Weights of a small GPT-style language model, trained from scratch on English Wikipedia.
Size: 15 layers, width 96, 3 heads of 32, MLP 384 squared ReLU, vocabulary 30542, 4.74M parameters.
Architecture: learned positions, biases, tied embeddings.
Training: 358M tokens, 5456 steps.
Each number is 128 + 32 x the weight over its row's rms, rounded and kept within 0 to 255. Layers, rows and columns count from 0. Numbers have three digits each. The size before them is the row's rms in percent of the matrix's.

# layer 11 attention query, 96x96, rms 0.0678, rows 63-95, columns 0-47
110:132102076197129141109121120158161118081106153130173149105125155125143121112131134137143076150117103130119143181100105172091093108124144060096110
067:131134166084106144197102045106163119126152121134137128082195143109152184150134183158141178081141100101108152147097068198143187121115160171115070
078:102096165138148110118109167147122158112103131093122132171121112116104146139080134103095154044070106133167117121125176100172086109087109072119117
064:132152076095180143120111131181080165171102082134148151104150137149140091177127206184090107148044111152141110158100155124102151107115161153125084
071:151095154152114179103101112120140093156145132108162103097062127066076098141146127162153084116068122164168107144132186075097144084133118154087125
078:028163081173110125113089128108122089101124157153165160127131182158166105115126091107111127144135179061122162191135109196106119129165103122146151
073:104170183126129155143154162078203110159113140090115140099135098111162115156149213150156094141167157146109178129181122207167125147161159124149171
067:101138141117138120101071139128192128115156194124124122125171095160144135092065161127087170138156141162138087082100141086082107116142116098125132
073:098122063124117132089147160088058132115138113119164137171130114162175156116129130102151068092112182134133157098160173134107123201118111141104138
066:118100083187157172155089174169182106140135130129049104162152110125154159108085145080168087175141125101151085134090160093024153107109118105124108
066:180105125166145099117074160185130122120158053158155087151134139111130176173099147095136165081129145166127144088113084050144037170154130084100103
076:145084164159102131132145135134182175121081126119127085152101100111135135186114095123122114167170123159075123085131124141078141121111154077137112
072:121138087154139090147129133086120067142146093174167103091138195118163103141083176099150125145155093101107170172163130186178140088073118113185159
071:183146091136176081141062135134162095141160140137164106138094163206164141143088134106105144175122107118161121057100140105136138107171145101134117
075:177092121110077128124138123086116172108155179105161117054156123104177127130163134144123152186158122169117158071105130108167098143148137138179094
070:091138117148123095113102078164107102140100091093127152097100150117140148123118107084086083126102084126136142142197110161117159119090176144109144
078:155115174100106113114154147162086147165111155145122120095128090187079138155116120100185150105115104133194076086124132174100145137124127110068142
062:164159091109185143156137081159111131162099133126111111148116116085094151167129126162088113123104140126136120103097131149134096050149125134133086
069:158172071123092099130163110144161135090129137113140075143153164176192105143106163091155161161111131108088129174054156119109113195204096128057155
070:170099089115149118153131116106052159133119185130160088151147155188150189136144068143130118072110115084132104142128119066119084110108173095102141
069:139147143077082152115181129119148132066137110094095099098117081105135133137123189124147150123128176216116089145123187078110135152199111189087100
071:154105087107150135158115124134151056145080126128149170090099097154117170111122170144153097070090092148174130148118127132104131074099126155112082
071:094122117114163085145116136102042159092134155110102113147151085066100111109084091145141141146139147113119140118128091151119123182128194135128079
073:144100156116129098083104160162119153149070137098125110117140118097137174194155207167096147139167068158148128124130133118163138136124123160115137
076:180129158132085142107040118124168164132138108128180111153134113151174108096070124129150149154129136161103146086120138095130153102166165181076155
081:104092096184117089135155150106135176154129095163062163147133132170130118092104164148116132140076151107111160117090147058124178175145144157073142
065:091161154125127156202136175111146132098093145077194143079136176131146110107071092148120078109169147088102134092166169131083190087118129060066129
066:118128146163140108175102174114130129185133175127092123190136133150146129185138120130080124141132096155087036101096086153074149104118136154142119
069:084159116122113122112165122148105113070123190102154116119098126105126182148115127111086127092168172224101139138110088104158123130177118112114126
071:139108142116146116195042135200102104111161112192112112138152160113138152116108127124169065088119128109152077162066109083106116149059139101068134
076:140099121134092139146169132119122153127198136106114109143123137157116103156130180139155165129037189165085123116079130112151113134135079087081115
066:128166112075102172167061095114100126152125149079130136083106158178103118153136074114111114151067150163175127109111039145059121141122141105168111
074:103098127112094102123163067127195099110099198116217137097076076065084121132142160127115134116103132082147171135168157119106214145112129129154106
# layer 11 attention key, 96x96, rms 0.0674, rows 63-95, columns 0-47
117:119108061203148159114121103120160112081115160124178153064133174135148102093141149134143083147107119125112148161134120166094085107119134048106122
068:114197133117054143172133069100142114131108172159133108110111101162095122095165138131066179123123083128122123123101061158128101132130120093111112
077:221111186097120135094097143111124188137102091130115165132105101120108136126101152119131163161104081169166142156090130117125110089138092097154159
073:149154103115122120113203120148059135116134078107117104130169133138154179172104155206101119138126142169145172160102118118137099137109112042114129
076:115110109000142141163154097150134143135145081138128093150158107147105104130124096148084117140131131094181163142096131080125132159143133110132058
082:144145096183148123155087132167108052140159130139109146156089184101178098174153080082132083097118095140126159133119128152122079102131096123126159
075:125170092144159104128130129069144130167156181130117190114138088156127124137161089122143100179129162167122100135149169122137028113160125108147146
067:156089146136135156145115137089142154112123123147140136139137137074175186183137169139127155151195143156034116144089170141089086162096085152192127
078:125126122115173125118110157146094123162096151143098137128083200161120077172145130091127124110092188093140137171069037179061128166193105141174129
076:147086161166171175161204111135148074123151161159142094156177102089083167128138154109172123138150152100158127056178157103080166115156157121128079
067:140062155184122126096124103137161207144125098182128078124135140146127176127177117082157162140149119109113136118113155138110090089149101173110167
078:139127110135123142179107132128163158149128115152149165188138141065138144211111137106197127185089163186109122123090128084077089134071115117101112
074:110171112178192090148177116128129100115171115133127112085067104140161083125089107078123145138112099049160146102150164161125135100036089106130179
073:140108202156117157148134140100165083128190068136168080143113123153162162082086130105171143129158157128110155119153139135143134134117076102124123
081:142121178113145180125147105105118145097154151105109142092126196053145115131105161123139141110154106220137085153116109062152118138086124169147092
073:108086106151146112178160100057067063113080063109109091151129137156168162130152045078143146085107196081141137116154157146126129079052095156104131
083:157135134142081112072109195100105107105120123138085095142135150164142164126106154154079102090145099145100153189148132188117095186118140129154152
069:122160170136103104135144166128174118112128153138154063118098155121133149159108182152133094143152092176184094082066151136147076108100093114078113
064:139145173107139193149157142107112148165193164078156151155105196122126097079127143119147129171126126138124184110113172146107109162149097112132097
072:106101139145106152165071105138126147143129101156144119126120146114091151152143165062109080083140071198150125089148071160102180139102175181135150
075:113103163074120176051124112096103170086111128132142110138072090077099114147139106117146140166111164194090137108109148128166085108157116118155122
072:110064130100110103146184138149152159189123115091157121147111106161136171137166114142119177106090073080099091138133175105134111131124136067084127
073:135122173120192106098033107149114112128104160124135112125156124166100188090126120083117112173143136129120078133078063128091165200106163137106120
073:128145060108106167075166147111125170133110132148136112145177113121121194117098132114155146156157124148097110140121135181165108123107152182162209
074:060143100150089122144099112121160154098134103158142109097134156158144123131088124097172167146192113116096112067148152065146103136115098167143120
085:132131093168152128146172181143088090120118115162091192071096130133089111059145156152145141126190194105126140117129152094137116214164119146162086
067:154105134130122179154099108118164108079144138096088133118151121098163136138088100110155148156150115072082152111077077108085115149112147164115112
072:120155121120160174195118117177137093125128114148133107130169157083120160166125157163087158098187129173157082108132082166117085115075149111143117
072:106149209065135110133102151114128120128124195118080164155128146135150125183147117155089130083137073156076143162094092172177109101149127131136129
078:157103149081096134143170057110125022170171147089172134131150084156110151093133095128166131141171078092148163143099101145133170083135125120134168
076:141104104143098142091089137144168139117062089165081165079095071154119119156128166123096144156097172140208101118068124152203152093144147110152105
067:129117074090129176150137095102145130102067109085155090107121171126168146128132152163171170135083113096163077152172089172097176142118171141173106
077:151133158074107135153168109113145102125147123121134111099151183129103082153128061121121167189111141078064101134137066112197158174137115109123107
# layer 11 attention value, 96x96, rms 0.0673, rows 32-64, columns 0-47
085:137137187110149120128105079084134121165149148119094072074147076079135126120191113153155153147117118188077144127145110156138155136119101181085145
085:142165189138104066069194126095077106143105107192205153141156170200142166152226112128119139144111105100201145105138133133108134142145088119124155
089:113123159131147160090156152107167150168106093085123116124180119112140140072125150130132103155106166071091118141168090178151153193106066146145144
094:147139183116101128137152135102089157161161156135114144125143106091128080084109112092158153164121163106152090148099131111190121070122119115174176
086:150101120157146081109143150109080150127137124141075212085093137150163169122161153153139179135118153192143038115119168187166124077137110151040133
084:122091141106116112135112142150140210126165052087137082096120141143120156119143144094144162164223138150211174132137069153120109143138151129086152
100:090146196080147142148134155144136152081140153129150175088124112178164066158092138159125158128149099088132080151116186126090125150141162155112097
088:162086116084096112102155152121126077157093122162155095122141176076148071059136163103118140114114158124142139155114077178121103161169187092120126
084:136088176115128162076099122103088151105112118092131186167131140120087149086135198180144111121104137104091182108152079092092153119129112094087159
086:155159087126094134111140142159141124140117205165136122145062147097111137108121195156103131072076145119136110164086104103072152100164139143117144
094:108098132170072141108127104166106163088149158073162125069200084102149143104159080135093111111080169134130117131117100144085157096127172127107167
093:126160091100104079170111119169067164079139101140111143123087076139103119093133156120088100125179148129068171148128148126089144170101096156159158
086:183151210113111144171108108154135178158146121177147092130088129106169122124123099194132105101142122093094104114110128129164178159115143091166062
090:131088072208154157171101099111127152164078155115181199128173130125108140130161101130131130073144129088136144117093116124089093104093149120112156
086:139106178066188053192162107101116098143102138096117060110097101124146136123110140144144135093138119091137109170069162138106155115119141111077185
091:097175148164139153165127135072099105108096125113146117140128159142126123136100110130059141155115163123110138114204129164078183068126042122129117
086:128126112147135151143076144077121231171120083057158114166104084135117156100169058097149159110159138092113126163121118093142147129152072183164118
087:135164090127139053188151179125120110087111151170141169116125089123100124117101121100186137150143097119122076113180110104130119111092140128148159
087:153188104125158185143141081101118151127147118128090121097073148156130148098155110086146148171114146158058112165138207097162124134136195130100136
085:122127052094121167125167121146124124102109095134173145109128199140155123092178100093168124110145132131042178146135163091171178112070183182160160
087:143188185098103107153189150118150096089171111163127137129148095137085165132155063127094171159121152096164159129108144088124113192087108101081119
086:130131142114146087099133135124122169108118176146062099101103136139126189172132142149088181104087082088098153167192116069106193110121157131150107
087:098188121092136063165128079081118082165115105146146115156189122088110130063120159068128032153125098125137100114150208088161099160137098101133111
090:133167155115108143176142099139136120137092032110120175124155192108142151130135085123138149070116145150152170164100104154058144150117171143102121
092:143077159126161165095126129187154112146178154097066113134115158111161163175118065148189123123152186101150135119148131134133096146153107114148166
089:119119141148145139139158082119142147141085158124152181190092116145111094069121164075096144127117112095147132168117167055116105100142126183119123
085:131166146169083061080159132137141133089112154066119117126140114060065121102173100144147112132115127110128172103111106151165126152146102099138095
095:104068143092162078138111172101126081144152089102168191147124113040132147127154097155159181133122099105100079092121166121092096194176127129136148
099:156130130123124140152177140126142092111127115167128126091177117168106117141097172098108133104105114149091149152080110103140157135220099126116181
091:145141113159151110146105124146155147133105141060101082112070175072133153133111075107128199168109211163103115204132119081087080105058146110134146
097:164129104064132205120073188136113117063107100141082163122172102109171064096209159134102137093111135135152092124127149137136085094090125161123129
081:155120127136057183152180172161098102110136144146105163138104183128076134130128089109117145136112146222102139077217177164105150168126071122084153
070:145080091136151106098120173168143089125136065143079107103072049139122105132140130142199153144128104108176122146146073121090174086106129123187135
# layer 11 attention output (transposed), 96x96, rms 0.0844, rows 32-64, columns 0-47
091:124124065154109139138124138160149159069099117129158170178113169164124097132075133127118103110143140088173109143121149127096098122135108053171125
088:091096089126134213159090119152147152135143135045019105123111084085084100102075173150116107091150142188066115173112135133120143110097152122145087
101:139141066169101127176102088127087079077131137151118174141068152160114122183149131110107153150134074180162144104113166114105109086155195093133115
115:087148064134137150098111113150182129093089118114140127135120152142128170170118134188104109129137087143119149095154123154097098197147158116059083
099:088166155101114166126099069137157117141129152128148080153152118063100073125125065109112101124140094123113206160153085078071119157117127108206139
097:125180104133134157102122075098112060128078174155127159164132116104175129144099135123124097102055104148039064108103170091137149121134134146156093
115:155099040150085119123115085113135098187138157123097076152136132104095189091161099117147097147103131158098169131139043124145110113135098124150149
103:079168204150129139171089129147114166109162143085134170099109088170142155185159091147115110145117113175132121114183165065133184074092086156140133
101:126181106127135084146149131140143088151117129158110080104095092160184092155110061118121140127168151154152104139105165170147122134123147159181086
100:077100174126142085145112112091107147134144052102123133091188104139130127122105047135135105161184126154104140127133160131137124119045092136131098
112:158155103095161117161127131086159103132111100162092120195072148168102109165110157112160138120194066117148143133144153122172100132143083144167101
113:122098141136127132110149097085169122174124141130143111180153194104129114204131081150171164081063115104150086112130106130171111098187164089106110
097:070128088150153121097132164092124090083107149092159165121160159126080134145158159097100132154093129177155144131160146115116093082148180180118172
103:124191211081111109105150150137122095109165089120109071096132114128159110139105124108124132136137126190134108152174140118168157127188118153156110
100:116160086155075198116090120166143190091145115137104200157161134098098101136130128121124115170100117137110131085182095115127087120168108109159077
101:132084125106117108101141130147158147150137106155117141130101106095132150127117139129180083111175089132158164121047111122182058161123221154129145
098:130126129143107080116144094170142058072136162199096141082159153123175108154076173111115094150087133152118118091100150138117103160129139058054123
102:113070144148111203087126048107124135164149103077111091113143214149166124162134145134086117110152146122112174131068139107094117142131093137145092
105:102092164126117095105130183178143147126110165115153178134171126082139141161120137183096093112125131077197144112143084189094156138104061097171158
099:135116217175119075166097111144140142158148147097136117146123086127119110182090157166111112162097159120204082110130102169101082120203061097125110
105:085084089142165159120128102142108156167102141081122086143087166115170089112115160142158043063110126146089124123180119183134165052162134149144126
101:138091103119131144181110125139145091112133090120186161146195146122126082100157117149144062150155180149153119099078115199136060123136111142110125
101:163073118135081173090114170169154152135146131128115162120074144187140156187105102175160169110134154101094152158110044124105159104103152135098146
098:126092093127114096091117126122098108125144209136124072127092071140113146107117175131134085186132121100098110088143134120197080109144104107186117
098:077186125127103092176132123086098177134096136180187169114130131132082095099172175117092158155085073161134172145118140128098160135124160162102099
101:108170097121124121091112185143156116138142104141108086062133110082142166193106100204148088140136146156107120097148112232131167154097162060123116
098:127084118099153210183104163128101114142148096182120125182126158167174144148101155139086140118117125156126074123124160111101141106134187142146139
114:146150123169093144128108061149119182110119138185093063079124137189128096130114144087101070112123192161154205197128117105149161090112107106118098
115:088122111114115115099090108149121156136151136063146127153075154126161126119129110152161130166156148120148117125135169169094076142035128095152083
102:081113131106094163142140095123090153105159124205124149147199088158114099132140168177133055095159036128153127040113111140144133178201106145124125
111:095138179212132053115150102126130106203125152122160105121099142165097166149057094117141081173151114147111192145123089138100155123157130084152119
090:148129131132171070117088064120154153143109138118147116094155084110198118120134160160127125115157131071158126183075112111165128060103190148187118
074:183172077107161082062167137096155119145103179138145131142117136129207138136157130118112170110113171071162105158136152144149112133158104204180142